Weights of a small GPT-style language model, trained from scratch on English Wikipedia: attention and MLP in parallel.
Each number is 128 + 24 x the weight over its row's rms, rounded and kept within 0 to 255. Layers, rows and columns count from 0. Numbers have three digits each. The size before them is the row's rms in percent of the matrix's.

# layer 3 MLP down (transposed), 384x96, rms 0.248, rows 28-100, columns 0-95
121:121138150133090153157141179153082092175119103138168121105105075132104163129141114148109125140098108144115111147117158133108119120098104134152126132137139130109115181131109153118108115111149107139126140141139108095075138100125128101180144122083132189125150121151132106147175131155107141115
116:115152091158093101156147150125141134103086095063137145113113098123157122118111142129136113152131118148097142106160093156106127143091129174133070131150162127109121129142139112085155121134139129148125114132106121127136114129127158118217095115139133117099136141144149179141154152135104112142
127:101095119113131162151111115137101164120156162130129097136137153142131170140129103129076130125124158084128128155167138149114103120137095118131119097105108143127132144163113149141105104122118139129127111082112084139151104138110097133087136169168168111148185189116132084116108139149160127113
020:154145115134143123144118121113157136116158171156122100120134122181103085083109149112133099139090089120138106098139111102120112161118108161173135132109104160153134134103133091153121139109118072124133142162092147141148095138081181155114139142131151112137130124078135177118148120155142130109
110:085146128115124106151144080139133115116128140113138162118110145182150170118142116136164116167115110173143143126101166126102121110097179135138058098144111130137135115114137112109081129132138090135129115162135184131096138093145159133134158099114101150118133099139121140135131141164100097099
124:106141139115156130138162149137117131123110116102168108104095130123130135116142153159105147096106136133135129125139125118138157144099135094124131135137103079078129114128135186128117132123130135145152104181141116130087101092173188134133104140127144101081113137135178144123148148121055103167
111:093121161118104164096126114115151143111139078106138105114146139138109112121153170144106133130091134142092145130156147082162122122134157103171139167123092132124172121170100123112102144121150093167146121130137089100157141118129117178149068117131134118123123105155128138142175123091141107109
051:146088156139135131135139138148136162140121109114132150145102132084155106151127142123153096186122107164133100096091170118141144144144122158110111141103108149142102076100127130086150128096155106150134170114112156103120119157121128128093201121094101156095131139096125154125110154119099133137
137:152108128130121134088088095125118144095184122138134160133112181119083118147135121095113122088102156113126103133109155140149136146154141112124131134134089139177163160119144107117094145120161083125140089131119143088117146143147086127107155097124177150158144125143111094176121143151129136110
066:139108111180139106149102150110093116106110123136051102181133108116159131110158127145175094139116173094119131127099107136126108117078131138126124123176113149116117120124126106132116130158112136131117113132133123122161165111120126175137168110125140088138144141177158093140122159116125094164
113:139118134150117079074131126068144126132102134149157120092138115105141153108116136121174144140155169122110143130139114129130099123123156161095122165158136112115141072124137087136188119109147127117121107090156147087126108116157162150147129078101140146137102122181141153153135117116116115141
079:111121076134124143188112128118074153147145119128099146134172153141131111079103149154141152118131093121119093142141085118170148150137128125112127133105141131134077150168101127174083136120099131083108105128154134131126109166103137117160133169087170142130106122146128131156121133139133114100
074:115133130129100095073135167105116150094155124122126132119140129135101140146130125123113138138119121138077115096138115134056139135106151131125136124165106153132119149148141164177135155141111148171085090083142141128124110111096121107137084153130132168104140145155117089176162134123181138118
080:168100127102096123106124131148145091111148135150135122118146160154078143132155130156164133140137143158171119079119173170124173144134102111119149137142159143135104120101114112137109113111124144085116124123097114137168126161104184101098138115098149109127138105126107102126136107148099151063
105:181144112142113113083149122161114093125113119115147095123159163126133150146123154119127148085141154147157110086091137149119113052085119115119118160122117131138127139104116104119200162142129134106097133107121147129132095113116111127136129135085184128141151149118097154151133156150121141148
104:132107113123124128175136150123127147151093125140125116158161099144110139142077068137123101130157136163095167160169088136122118078146102125123146142145142145096094125152161138107161130106086097115121080159126110148159161131085119135122121150163108132111127128142184111120128126121099123150
042:128154164131155151130122144138102136106117129130095099147146130145191121132099109091086148128101117094162097136104186122132209117158126131137136125160083120118135102107172109152100163092129127128142100132103125118116158102106127120137146172134107109146104115123116153122131142147123147081
115:126146117148137085104114102108133135130178090113164148135142140117142107117133145096141128161126160146095116101098100141095137085092137144159106103127130108124097113106171123086155099139137144131121110158122141132118173159162157157164116137107136085177093134152129163150130101077118132148
129:173101156108132106146151091086100126120131098139138135107121103148181119151150134082147146122105131183145119107123174134120128117134141137118116120147074120120097113111089118112129116134170119174121143174106102156159145138124149125130118131094154120123119108122111148124161167057129130165
085:129095131115152107119158141135128105148119128089111162096144176087096142132132139126098138120114121161169119138105138095118121109134124113134110079075123153131166124146186130089127105149129096139118147118117152173125117140151120102090141158134166123123118138142121134131105162188171073115
127:162108149124141117140132152088115122125156106170083145092143166141121115135131123161134162148128167149154152106076182115169116106145137128091116123124129115099124114104099090116179097112047109118142121145133134135142144117134150111121124134124135087132162170125110160114122134111134094146
073:122129114120089111136099141119103119122128124158145154097118124144181093103176145120129103135118138108124147134145106116100140121138168161176151089125138146093118110118120092147116114179140194127113132099144110142117138129141114139146095080122122087137136119207117103146130132160104103160
103:152112131123168157079155156105108132113125140091120120148103128137105072163137086170110141110149117160137144153174117174145102150133097093148151144110090134131116128130126123131115103142125140155123091105172131128165162113132130113145118109137097127132133119124177111097077070130146148136
113:149204088104138110127110159126136089115118128148088123152118129150102134127105110134116128123077103125119125161147145118099137156102130156160116128153121148192142137092151128080081117086141153124131144111128155134144113139175123133136131095132123158137099141151092133147128065144148116129
123:133134167154110169106099120135112122112159138171157152140161184107114143184099088132120104177134131156142104109131120130133133133131096139096142116117087111138098067102110139136154112113154150090151092125141119165161137105140145112093144114142169100151109116116124103088125134131105148123
105:121131141157158115173137142132120109141129111157122168089149136104144151093090116091134111083142133113096105120135137156088163120118118122118119165127097146126120121185168105130138108130128145138201130081097096167100114137134115122132120113132147096173132112122101177121137125164112094129
057:139120103117152161129130102152126066152124186136122112150126125132114075175161118149174113130118115134167087131098168113142094133134089115145119085134096130133139160128110115144125129126104161162126137079146133122132167130112181131088099105112140118170155101113106139124154137112126138127
045:117125119094135129120149111133168150060142126111148147126101183145100146135149119182150117123161087124152142159098100144113063137129134178155099142130133118140105171155155150092119140130101116119151124160111086075118099137119098154108132104132121151102120140136148134130129107141146108134
051:159099168125098124120146113114142121144108142124129147129133190088127106161149133087108158148117126144166096097174124141173133121186100153096137121136125113089127142141099094140127155122102140077162123116104130123118121145090149111147138111097179086150137128096129128123127130139129164087
052:086131117139168116099133127163171169140131091165090116112146101113109131166132114116115108104135141117117138096167088118098140138110081132137116172171127129145095175124092154148124108136119143144117092129107141117190145178114107130109093143165144151160116123146099127117145108102129129117
088:116104150129125136123126151141158127124052124090125110129145143161153136118117129125109165103138097133140151101143102126135146166143121161136147128152118094153093098140098177115165146151134108161098142106126157159150113104157149104145100109076133144093103129115125174107149131060117115138
105:106057106149119116114128139146108098132166127131151128122124095152077134114137102107179125084151103128077186155147128109161114142136133122113146130163097152112127123100158134153123122140138123125171145145130139103116127139106105156128139089158138163119125165150097086103105112144145122175
156:133110095113139161114123149113116117125141142129163087082106171171102108121075158097155098092131090123148128120092141125137096137141155096160152127104117150137134188128135114136118125117151137169142155114149115105104124133127124202153097159113115129166131126078117137144139102130105134142
085:133149127143114116187116131095127135097107080136128140132178099110120111157118141130113109082073142142117107127103129186115120124133123125120136101148127194115120093121162123125146150116160154193098144118136107120125093104097132129143119155140167133130102134121135125177158108152155098112
131:153119125113125150088116161125124120071160144135091109130110113102137153141113105180151084133153134095132139153142104193127113122126088094162125134095126120127171099163148107118125134139109144144109142128164136134151145116107073117105127122115101128125130118117142127147076149170152152184
124:132133127138093128128157123127155121124118128121172121105113099153168113130115130105164141137159151142137158131133111111082127074101139164182124102135148104117086080137126164133136109167141173126098136137145132137164124136130160091170127106090120138129057116165130131116145110104087114116
073:101145091126155142116132133149147130150140137113159063093144062101197110134116122118168118082144076117116140146097111112124129145100137102133121110128119135113130118130190145128146087139133142114080141131111154104135116137143151128121125129139116159178147130112119162113142172122141122165
119:128164108128143097136112114105131118120118076062149138092082138139073135111165143131111112128141118130128138140179156122122158108123135106155142128100157134144127144121096141132133097136121169175113099094164108113099120154121138164122118135151135077101148177119135143137146143108129188117
028:112115101098161141135122107154145130140130105155120121115178192113132121123110118088130132135100102111152132132148112114125126161125102142093149130161207118074152124113115167158121110125119105115121175156090154156099145125136087107166164117098128126113135179111139126116110136121131099121
088:111126092129113118103150118118154091123078141138157137135174138092123148069136144090096129170125137127160137135177099108142141209120121126102111130147141165124171107128139131127115138113138116144101154135126104130078088111187115113128136115110141113127134124149096107151153136107108138158
127:099139162115185102085150154163149167117136138132145161137054110150179128118106109158151140106153145155120078131108107110121136126148116129128136138132135129133116097174171131127105103121138121125120095081123129129116152140119106060102116117106162133109086135118137148130157127136141146122
072:133127117087159162134122108182131121140129091090101132120129095133117125100156065128155078138139130144098161132119121098144157149109126149107180128073110165124140143120143139140114158141104150156155146145129095131110174154159143123100127101074103129101112121097127123124120158135160132150
078:121121129181127159131135134129133100081063132125159136137131085140158109090128127134123165164131133147099170098119068122190169108101133120100107130139071145112121120097119129099121134133144126144159154151141117146134134134158156128160127152130089126087147126089135147137140121095118118141
073:132162144163132133103109145118123106077090111134143099174132142142155144141145113158109153155175108112169094158131117131163119134114121122127176098114123162095124124133148102151100135136123128094154143125136136131166154112120065118114114123171142089082132118084135098128102133146154082140
126:089133109132108093123172135119121152114152106101157102128123088158129170096129141161131133158100093105147106145130132094124132125129149161156079123149106125128156129178113120161142114116158145114153136095135118091164185114122089156136162143125145125151127083098134141126083137162089115113
035:135093126158130104155141089163127118135097120150111136134143132138151097100147135090131149137124163157140166113141113125150156143145132109119159134140134121101126166129165092100132088085113094108106128146108109140102106180126148134131132163125101155125135112071094152114124175150094180079
090:094097140136149165091158084091135106112133158103109110166168147112138128139089114143158107159086112144146159139097140123160151144121130142141127057127139132138136131173138155147134077117147109134112121107149090132130092136132134183117136122118111114115119117154101077115136152129168120152
048:146098109105129099147083127094131111135087132104145175120134120117122072141148148124093161154105148111115091141162145135133147140120117173099146144143155095091126120141174131110177139115158098103152122129110131151142132115119178098167130098134135140115091105143123162121102111144128184103
179:135124141134128127081102149158175128116135126148143128148166113069128118105117113159173115109140140127152148133158155158138126137094121098098146104137097119103111111147143125123155090110087157093133148131127086120145131114115097103128137126124118151108108123169207128090105184141141103152
046:146100079115143066106151132114094119134094122198125110144151164121170093127136121139124127134124146181120099098098155126111146106115126151137129125135101095130082122117127133149129169121126136100139114111168142137165121140156165128151117166135156118098131128089110108101148123168167114103
136:122130174156130184123091129125146177113146180128117132122100137117160101159086108150133083101157138125189151079102161096110133111104116112159116129116136122148139104123128137087131142117124153160146138125153096128078143164140103138139143109139144088144102133140102117097105140128111102139
105:128122113120126130196115138147130121117181111123151163145156098142135153112109127123113137076141062138126117133135166089183167174093113086108151100125113133101086114152144149146102124111099114139137111112136122135121126121158092169105132091164123110143122132127129113158097123145127146149
097:075123118153113100121118101115094073124162106139103106125144202148148123148122111107110130111106160111164116138128111173144096119101143139133100131119096159154150128155125161109132173130118134120139148101164118122102127131100196116115122130080138138162112165139123110169133126152123140106
129:131143146112153145120139188143143138148143150144100111158140126104106188144158136134131117110129139140108148145095087088126080173134166119138102100103116133151127090097169109123091114129104158090184101106150122117151129092104145128152126134144104133133121079115149075118125128122145142145
081:139106105113174125141107083128114113133124147144121133113134169117139131150110138107095118108119150139144137147127144163120128113160141172122144152103129127121079134140073106153117111112138158101129140127134161125112141105152105146095169184084112128058159087102092157115177136114144152136
117:120182118152141102090138153117113121131161110111155151063160137136131119152119139158107109101116119145117125128149121137083139107152130160166112138108120088144109114174188163132124123131131102156112126119138072150094140095091122129128102137135075160164100122150158137134143123139111093134
121:101148166159168116126143120128148109167092118120159141135123095125163146156139142132108146138089070148140066127135101141113116129096145176108076174110115126107110105156134130133141135143171070171091130117095100118130119155143141103145123141133122157162121133146099124109116128112143105130
093:088139138105097124120134149128151103148135153128115171141152123111172109093116137102144119114141145126153131142118155134112153092132129149167063140151083135117097114075086109131134149131078139195118137146144127130115144125175155103078162125087134130148152144129155122102118130125138118098
070:139146122165126119126134148130148133140130117103130133140126122159102151150126162146090143117093109104157099116134095096121101160139143131106131075136099142105092146166142137149171119148094150133118123139159143133148144093124104141164171164119163111110138095069153167093095126123136068095
100:165109090148140165108139107130168173130134118127147159138130082140124117136147109102126110164133121128113108161122116169158091099203138116145149118126090146132168114161102121151116113091122131139110111106132101133163147144145121125118095084103116068124150121142118126134163114087163110129
069:119128159135142113166132082158105122174116139100179139097141128130126111126158140085113124116105139138153120113137125132107090127132148142122125112168138113118106150133128155117108163135123096078181100144082129152130097148141157119150116133077152142133165130108120129144110146157046146099
053:178138146081150106096120127166163106130144116064117165105104144135103127137151119141133116148136194138139156167091153105145126116126132107134120127133113180139149142114150118127157120116070130116144137091115131123134108097120134140114108129113126113154145129067109122081111154126134122184
106:129135143137141133110118139137161122121113129154133142114156121126086127123163091153122137142170127135121158123125119173184100136161112145086174111147085098137138115094106150140106094136141154115149153144113090119087159115137173126081103127093119095153135142101183142091121085123145119102
124:120145134155124135136110121132127103133098149123155111114120107086103136117166132128145159090121172135089159137086083114142137134071141115144135127136136176140114114162086123130101152093144121123158166122175150103124156110106115178094127119152116105104121122109206135118137146130129096147
113:141113140155171124092118125135155120129131052085168124095142156156123170150130120109115150127152122126123156135131146139120102150110119132117130143132171114144131122113165089125134113102170124110131163148122149119107141091083119100110136078083181162140107091130093099152136111133130148150
127:129121158153172127143130154139150165145163140136100173154129165105102111148121160131114114092129095115108157139095122127123103111148149126093136119069156100147134138094115115153175080147158108136137141143122123125092115147126045129095113118113110096117158117146124163126124123118122122170
126:162077131113107114153155129117092104109135114134103121164142160093131143172156148094126140140084130149128133149155142162125161096116132138143131084075105098093136126149123163101147130144134139165149152097140136154081166111115137124126131093165111141138091100118132156112123105080163133139
131:133117091120114102152139147170081118127136121132172139131138167142129161174119135125155123144102075130094135120103137092132149126123170142151153109106088134128141117072148104165106117122115145103109141077139146122143120127170141140100180130152101134128120149075094128130109113100122150171
026:178115120116084139131132112134161137130105137173105143121092129137150125114154091121105136141093122119131117118128122135119121138131120113145150087108180150118129172095127133147158129042122185124123135174115114146141124121104165139164092114117140184114123162115136087105093113135148137122
130:126099179093119120130127123124133187140118119120153132153135137111153168147142075118186123153123111137104153160133138093154140105109128119141064156095144139107134078121136111157128099143095152098120142124105118118150107129105104114127128124205103105159124140132122161103149121102145127142
108:084141141140139116112125128082162142145175163124126125139085180148135137164175172117157130110142137111135152141098128147132135128097157167147116057129160107129124082121113153145103113127153103128116110125091115161093145129137106142123140111055160121120117110102124123123108141128122107147
087:148122112102141130107103080139156128114116135116175105096112126149106117108135110147176112102107154139129123153159145164114135150180160133128163125126131166114089136123161069115147113145143123143151167150148145132138101132103120143143154116154111096138152116121066126057103099145116117113
118:129140111076125083101164157089135133157144133153156122111123111133117129149115111140182128112126123083143134147112144115095121135140123107167155108098135101101170134180172122102120131088129149146155160073132102138140120122143112181100130122135111116131121111081108122116111141158126145182
# layer 3 MLP up, 384x96, rms 0.18, rows 29-100, columns 0-95
121:126112106112129144134162067093101121070167103102133115105140142129113094170131123126074141145156149126129142145132140102127086127137138113161149084074124129174137154143124129168119153097110158145131177167100157128133139117105149137125122144165138129118089116102139159142123094109142118114
120:130093110132104123146139115132109117180096104137130131169113111203142115157132138174113120124117170112175108142093123152153108154129119114132118126110176132137161139139155119120067122124112139084139138123103137144147118119156089114119151096163141093125143138125108087108121140123089167088
022:082132117151134103054109116140104165123094092121142148101115128131138162165114091116130138147153138172143147147148112135131161092140163091128091181104110084124114115156098131138165124164128142133121112125153148099101131155139096114105142116110135150149103142168113099168122119134116122158
104:130152130126193142136118151148111145110131112160107095117124126124131141089122160141119141092160094070143143150113111124119116105102205117114137103094131101168100140155169122122139129132116147112143128126067133112153080144150130119138130145132137144145132136101127081197131114126117109111
135:090123110116139154088152167132112139110111132155117080121115134130125078128148095106103139085146165173079127109141135141110105178154196115136118184129102135135104112136128139107156129127116166116134113099117148163128143159123109109115153157130116137121121176108122092143152124155094139132
113:131160138165128083134124094159106121132172107169078122129157132108102145152132126155150122175107142165100125133104131105155114136120110141118132143137153133150105146174122134115137151085129114135116151093120080117141138172115077143113134132119137160118135125119083092134137090110112066170
055:121132133122122101104135127167111140122140121126139158166133147074150105131118135112113125193121137132105067139046133150173110157145138099122163136102142127149128120138123107096087070132143081147093149105156189141104122124108133108122152126127127131126122128118132117136152135135155159131
132:148111155139130172098138115142116140128116114103102155117131119156117136141094092112107152135090148106131134146098145138149129155150128175161141130108107095138128135100107122069091132124101072092150124138104145120146153127129098181122130164107209119185141123151133112154121116132137109132
069:104133118118116155173140099147099141129104102128131141121158148160139117157101124122077135140103087162107152101128146154141164156136081117171136098135118154127081133155085087152130143098092121096095115089099141120130129090104147120143107141116144148150150114102154120136131103122169173159
120:144100133130170100128133143128176116086157164151146136159144136108128094122135126151094132116125129151098138133170120143114163119147155084104156134128101132151121130116101110144133090111120121119143132172108130106135136130183129089149142137103095109085091093142135166155069145157084098144
076:167080170127118109149171123084103125132134109107101141149158105130106106131099121129140121140120117111099110138160151152162120155177142101116113116171159153081134125118119137152097112164172121096116119134123105126169110097126146123104065133097113116138136138099133173143153158114148158108
078:140178149131141144151178115167144139123164132146081066098110095163111121077114106137167112127144137118106112123113118180159164145103127122119138141161108098159138176117164123134119102116120115137144098123105149144119140117149124147132123112120120066133135136095079150127135107109101132126
075:142117115098105146113170129149126139103166110115138139144118145152114133146148154134115083101133140098139059092103112145126156164114122139091165146134113108133137125129100146121141149070111153101140145149091144161153149115123177153121178135094132117090089156132132144108135068127123127101
103:181181116148150120095156128145107137122141101075147134143124154155129144157159139118085107138105148114118141122134130095153102104150131077091150162113126110114108140137153124091118087112110132126183141114113117128106125105158148076141164132121141108096136128161115185102127160139153126117
110:112126130128138138095141152162151110171127108135109105172123130135129079162115104147111119114158155140152132116084094155127129113132135136176167140115155134163118143106119145144140108126088179102132107111144084123114109146098098073125135180150128116137104089137101119122153128145088185122
046:114120138101135110118087087171122138106167115125138076127091113177146191128129112102124100131142093141112132129166129117193148105154141107131121140098106145116133133111132136147153114133115143120133112106158145136127131123175169091099112132108123137133051117132124142161144093151157110131
124:141108130144144115114100161140133127129112146104085118110132123108158114130105143150135127132115143153146090136093178126130110121166141144135135173135106133184110140112151107150124140089120128134105113120129087142142095171145140110123128105101156111092125163185141149113113041120095115175
122:118182135106091112126130119151136144125148114134129134131140104175111123161081144173082125146177120148111114107113139107134091123144115088158132121100173152128154157137152161139114129134146131089115139134110134124142135158099131096119136157130130121087102112054110157111162121184114118107
083:174106103156168100098116136146109136154137104104125164137139143145132136153131140122129127133089156145176125120120124087101142132116127109168144121069163160149135103121155141110106091103135135154147152088077170113120160105162102120082104158108162112112118117137104116110107122154155122095
120:133140116130145131090136137117086129120106146091099121125100168154134107140152130146080137135102146132131107123122148166143141164105116158101108102153127120152136117148146114164161118089066074100142122124141158106125126135078128134106167141118093128160115168111163147171131116189120112121
076:130099144110133161140139113160145079132134142155143105115114145120098181094113101150108139130088176170148106093137150126104114140107157164106082140132144137155150132154074140093126127141127139102117135094098119112157077156130153083153154101126154144157149132106137124142155104140140102140
108:157126136132113109114114096125126157153130114138145103122141121134144129158131087155157128081162139101160138143129081110106104124146128092120147128126085078122105146145163172140135131152119134114095097177147133123158139125173135084080167078114124137079130101130138120138077133148130128164
112:162097137155089143125129090150206091113158119132147094135135130146113133115151132116105150138129158126114103154129128100124114136107122106119122144152117107108084104117088143166093103171091147101137131168124141111101091124161119115109111139108136112156185108118119129117156157157148179111
118:156091123114142144111143148131177146158127100122173157145124134143124151151113142163138092120126180073154083113127099126125146146091128130101160107130155110125128063107110090146164135100148117126166146121110136145126183144129131112097133110132139128134127128057125113140113102137115112099
108:130129133110116139146172162142084109132124141097158135127119154095141117108185104136118086151130105168156163115102136162110117105099143116118143183115064150121152156105103101175122117092142135127148124129109119153134145110114182133078099121115136148141111132116127166076124125128122119138
064:112123112170146112117122102126099096127135106112144135165109153109106143127147091151111119115141130144146113094182103122152198094161099127070129121124144087135128114120149138127123128095123153162091156135160141146134159109094169139109117159115111162104163092108120114180113097126145121130
046:168094131101102181136114115118110133191087110112126145129147120096153101141098154127117149136120114177126086131146137127112115139162122131109146124138168144110118106111099118139153128083116149140119140098127147135101117125099149088155110131185127072157166118152107158089161135122122133100
049:141107141153138106163171127132116159128141128156120136134102149130109110145131114106118107115147179109108108113142146123145136161117143160142162140095153106119150134144100113109128133155040155105184119092119141183088140159109098116122124115104124125109131105150103102130091129112077164126
057:146166141132128138152112154135162144162137121130085129164147134123104153116136125119148096102116157094137107079115074152149149133173116134141170145169129110137124173116105167129085119074096139126100140123109095086156111116122162117118123149136107144088134100108105088168124130149140140144
093:142167173137117129107145092155140087143129148103097117136116120134157159139159156112145141143105129089149104159116139141101098137094167141104134148169164138141070128148149118145155167135140127125116088112106131106171139124121098167064110096100146135123140113082114102125142142105143103124
113:138103139118108115168118127103153121130135127138122110116165128149126073163149109134118124155155149116142104135113178146143115120076120102128142125148110155139140103112114117165127158128102105160120120123103101119136141200092142102124156069163089133174153077112101157105140139154106115112
166:153142152120121158133146143106166147132094114163106106148160116088122129113174122109139150117096109071148144104119146156128130150153176088131075118123123122142106158129134140163071115119133175109159098171133120110125099132130106118147096110136095108114160164139146153097149106110158125120
090:165134142155102152134159127162132089143144129088130119151150103123133107087141122135112116173163096112143133207115103141160169133117130142091144094124107081116128103165131133096127108128110103123135121165114147119146113098144116148140152107081165139155117112152111134072129104142138148098
131:135117133125120153114088123141126144148134146129130145098113087133131143099106117111121109109120148076152139132132107185127106148150166085139173154106117131121150129148112085087129103125123123093098123132127103154138122153117153166115088149072119110165178093130118125150181118156142145174
124:158119147141068075131123160118111145125126187138121139089167115108160168110122133170118142156135094122159108164144155129167152130114164125109096146118146107118117144119091116103118121147116071112140144135142103129125094133143161122112125134090128098113109140145153169152116100102123119177
078:141130166110063104153077136117126130118124152151118129093114145113152161111121116188125104127173148111130102087138104147160184101141104095153144155124123120166146113100095119128137114155118119114114124131124116143148126086131136140102103118096154152149142111143135130142146073178139137086
117:129164177158149091133096100104128130135159174089140133101099149139098135148111160141140153164180142154149089155126130106111142094145120110135125146119127138113093115131117101114139103132130183160129137118093103096166154104104087116106152106131158130094158155088109127122133115153118103099
028:175140108116145135110129120157097134102067109146162120172088129136104126142134074076151147155126083117149145146128115136111092179144131126123138163121111105113106128178142101126113119087146147084121133128124149131174128116127107150115094152135097094151110151140115141117150111142163146158
088:116153156095163103122080097145191113100148154107157093179099107140086120118119147147121118139122087105159115116140095146140144170120139182116129143121115129127126128136148125108097126122110151138148123132073180147166116111133116146109141138132150145142132120130121108109058159124147112125
123:135120139150127168123111136168114161111149126098187139136146129130148127188125117139135078129139160149146139101155141093132135141097132125132134116126135174093126111112147161097157123109087133113125134118112092110115117120132144093120137081147144108088116082076087170141160168126109144102
074:112113141103088128104146186099146119127157152136126150118155133150146130081121122110094147129078114176093141086173110156156169116146173145109173152126159089098109120134081085128127126130136111099124139125127154120179131118111154125111108117161154104134118140142139146104121111143149123113
085:134137153134149115128150064117068152070094129166124149118096116117137147117168103094138107128127125110149133118099132108174124134141144155152111126150103118147154156135142112167083148085105120106114139152121123115127126140155133112156117175117104132108170156137150128150061103111146144128
074:136117144159112159100115133134125146171125105145170124170131134143086117149175091159115133130159102128108088099101135125153105133110187123116143118117113102073141156119142110139122128122129101109191119087116090126141157145114099107129132099153131101115161092109129161153169115146105118143
124:109112125122085100176139140163143142124143108107166092188113149175119132126141126175141108101143085100151136130115114114169096094120169133123153139127142129103117132146123135117134086135108106122140147140098181156156136101104129124083136146114119174154146093093103116123084130105125140130
034:090090171133124114112106107139120148080123151136113122173140140144170159102163154160099165133149177118168114109085149145134141116120123118144118086132119126158122119145124108166083115116133148112123116124128125109166060161104127104130120132144144139090103094088094108165129138127114127120
086:139129146148152106117131122164147099096109162123123147116118121121126153151123128169127102174131146161165094137087101126131148181114114132164163108115112125172155131149115095122140113116147108113119096141119129113146134141136104107058143072132083141150118086112131097148100132150146164173
054:127128121107139090173092128123150133168187129146087079156116113121121106114143137159159138117124119090094121126123167146126120159128150099134158111128136104083167109128127085085093155154129121110114124145090145160110101129124117127108151142151128122147138144061146133143142155111174138155
159:098131141130137141171094118159091149186098093139128106144131118098137111118085167128129131151135127106149135104151141163181116146146105076142130078141153124129097188135103150133116125100122156117163123115148104126172146116114081161135121123083142089119132123147147123103146134117112120132
053:133079136163116118110155077169134130140187119174132111144071094118119124103111151147133117157142117136082092141132136143137142088110143098116106126113146130180116118143113077131155099146140157134127120139117133156133172127161135153127131121089175122141117135134099161109120084105121103124
135:150143120133147093105127133185107153094119112128134085127143140133097141143129109158131126111184123091121134099111120164137116087165163083150097109109116126146152071130148160088150129101125141127134184156122124121099164173122085129098133135155151130100096107140131132137095127145113146142
105:114157130084137096123084115154132124128175123125117106093133116164101112126069119144104139116125074174126103143152107115141142146086151149086125143128102124169125156181164124080166152153102082111174098117128132118106120145158106145140137137137147138115136142107106129140113145137148145126
097:125143093112124122141101101128125163187165121125156139147116140083148122153089121104152100166155110119134127127080090148169118129138141119184073124074120106126107130124121122127146173160141151144138111156117121152132116122105129184104122109105108153137134126105102092162148145129126098102
134:165089119122149151144111159147117119132118137115140093103123167148113135143148109164116114118184144096121144094085117125123110196135083146109119133130141118115138184109146167131150105098155146072158133129107110132128106142147093083136118114124106125121159073128152114116165147153123138117
080:128100161117138122112143059140096144113106147114137133155084093135119097143123124109147124163094114102130131209169139140075156128134149146118134174132109127158125132126097139135149123084120145114091164120131115147145131101131191126131157127070115149130123126134112122126127099115137135101
115:144103142141124126153157120129121100132157118086103112151079132166141089133145113157122118141124113113148113111126145129120141108217139156147105143123120157126128129121132143133075112113162106151152103128100138152123134141155088163129129136058077118124077168107126143110148096128146114141
145:104142102143126111088138149132137150104087166136123118122162108113146113123160104141097165131135141142141141121131132122122132149172086107115136139125163125150166148140086112110098116149121145088158099136122103137122091158083134074176147161142157100077147103157085148150165113117138136146
093:137131153135115169154115137114122170151141101168125130167125119122092070163151141129148099147145120103161107118138142132130145107116109106161144147082101083135127141122124086089150098140114173182162135114124154100142162099153128117095129080105150110143146114141153105130117109095111097122
072:161126153135093150117147138120124123123167160108110078162113165159115130132122148138088100146161127087131123080113154133158103107123155133109156107113094126104150142185128113130148113155104082120159143108105165125154111113083120123158100139153104150122099129074141135130155105122169134144
105:164171116119126134121126142113118112160129145161123126107126153112121123123110124142080142099127085160122150116157111117164136166138127139105123124106117127124155117133161165166103135109110124115103147133108182154164162159142125098134131075102116134104143133090115158081068112172070130136
079:106111114148144122131221131134150117155130122124138150126096145127135167100145161128087115131134150119139120122145153144138118108166142146107110078125169096113114126130118140144104142093104106146150108143144132181138127159110134085130118125132132133106120082080079089103168114131129162165
059:124147114126094123152142158105156119149144118148125115181157151091125104114145128169137136135107092118085120178147139140173061087129121110109095137118131111137117144138096097137115136121153086121166114109114160116156175147109122115108130113143132143123086114161104082126147115146110180133
105:147152137123112158153141123145133131146181134093095119149110154121135117158134152201125135141137126092105088138104159114106124168101111133136109128179113090129131134091090159139163131111128129101167089117111108144144160125082119142116147126086145143158136142092138088129097112137092099139
121:110131136145127161084185112182140177126083093149132145155107132122121115099140152103180153133160155119128072126122122099153128140142133078104122141103113143120137147156151155150132113150076097148134145144097121121107125161113130107106150094149095126129086106144119124122112136086136144136
113:149135105115123092101129140158109127163097115121126109156127143066193128117133123107110146116157117149158132152177128160150091122176105125138132129122102108093134137103095124115104127156094126151136142121155129174074130104136117097134170093110092109146099133127102144120159154131145166149
122:089132139121126176153120156110099144147131136125145128190102128066127134150161099126103128156130114109097140127100161196132101129174134118127137143089128113129128142132117128156179124076104109124130134122134131142107108119114092140113099093120143071168181132126142112118135117127138159138
130:159110148101115119099148137166138164091139121119138187093098118116143147171095119111105122149135137098125123125124124194138141127153129104175166124086155103105149136183105114099149113147119134140156102104165128128131116151128120076111120109120100142094125089138150164142125144105116155106
139:122140110141105148145152168133110128129156165087127109192136133142111110095174148115132125149156117116204150106103110134156112136154103120147121124144144104108156136097140080137100092129143137113139116091085141167141115073099106112129157124135124129172119127084096122114118145124125108122
024:145112128121108145143158116136189105114119158180095113118158132112104104113166130128140170137113133105144126157116131152139132166145125144146184133138099128122111169161130105104142105092076142111135133122113105084146105139123123124123116110121078153108125137114136155115172168152085149073
125:164121115095106173106168149134107135117108105109146112140131139119180089111150124121141171146140120152104159140157165136158099140129131125108105112121097123135117097096136105121121137114065123144102114111102126142131145157102136127156158100133163138163090194091078159131160119137137114120
122:143099092109101119118105123132098149136109121121104131108152129124168112129145098168073100147125164119124148091146091132126117144137153108097099112124099155115130139102184150118138109110155094110118148112119180109161102119115195117156159158129139109138095163150138146159143148142146163102
085:185126114122137129118109095136101150128109111147147156129160135114079164105117142075110118162136078093125145161127147116093158151151150163155139109144112094120138077115100096140136087116130132132121152142118143154126146184101128114136155156125129123148160143137081101095119139104131084133
118:157089135147157122125124095115098155154139124133186115116148142132088118127111130170114186122154127117112148121117120129118068158129121137132181102091115109121087071127129135124142179116094109084108134138136153145115135120137117113099153127102105167112147181155105157125113147126121106135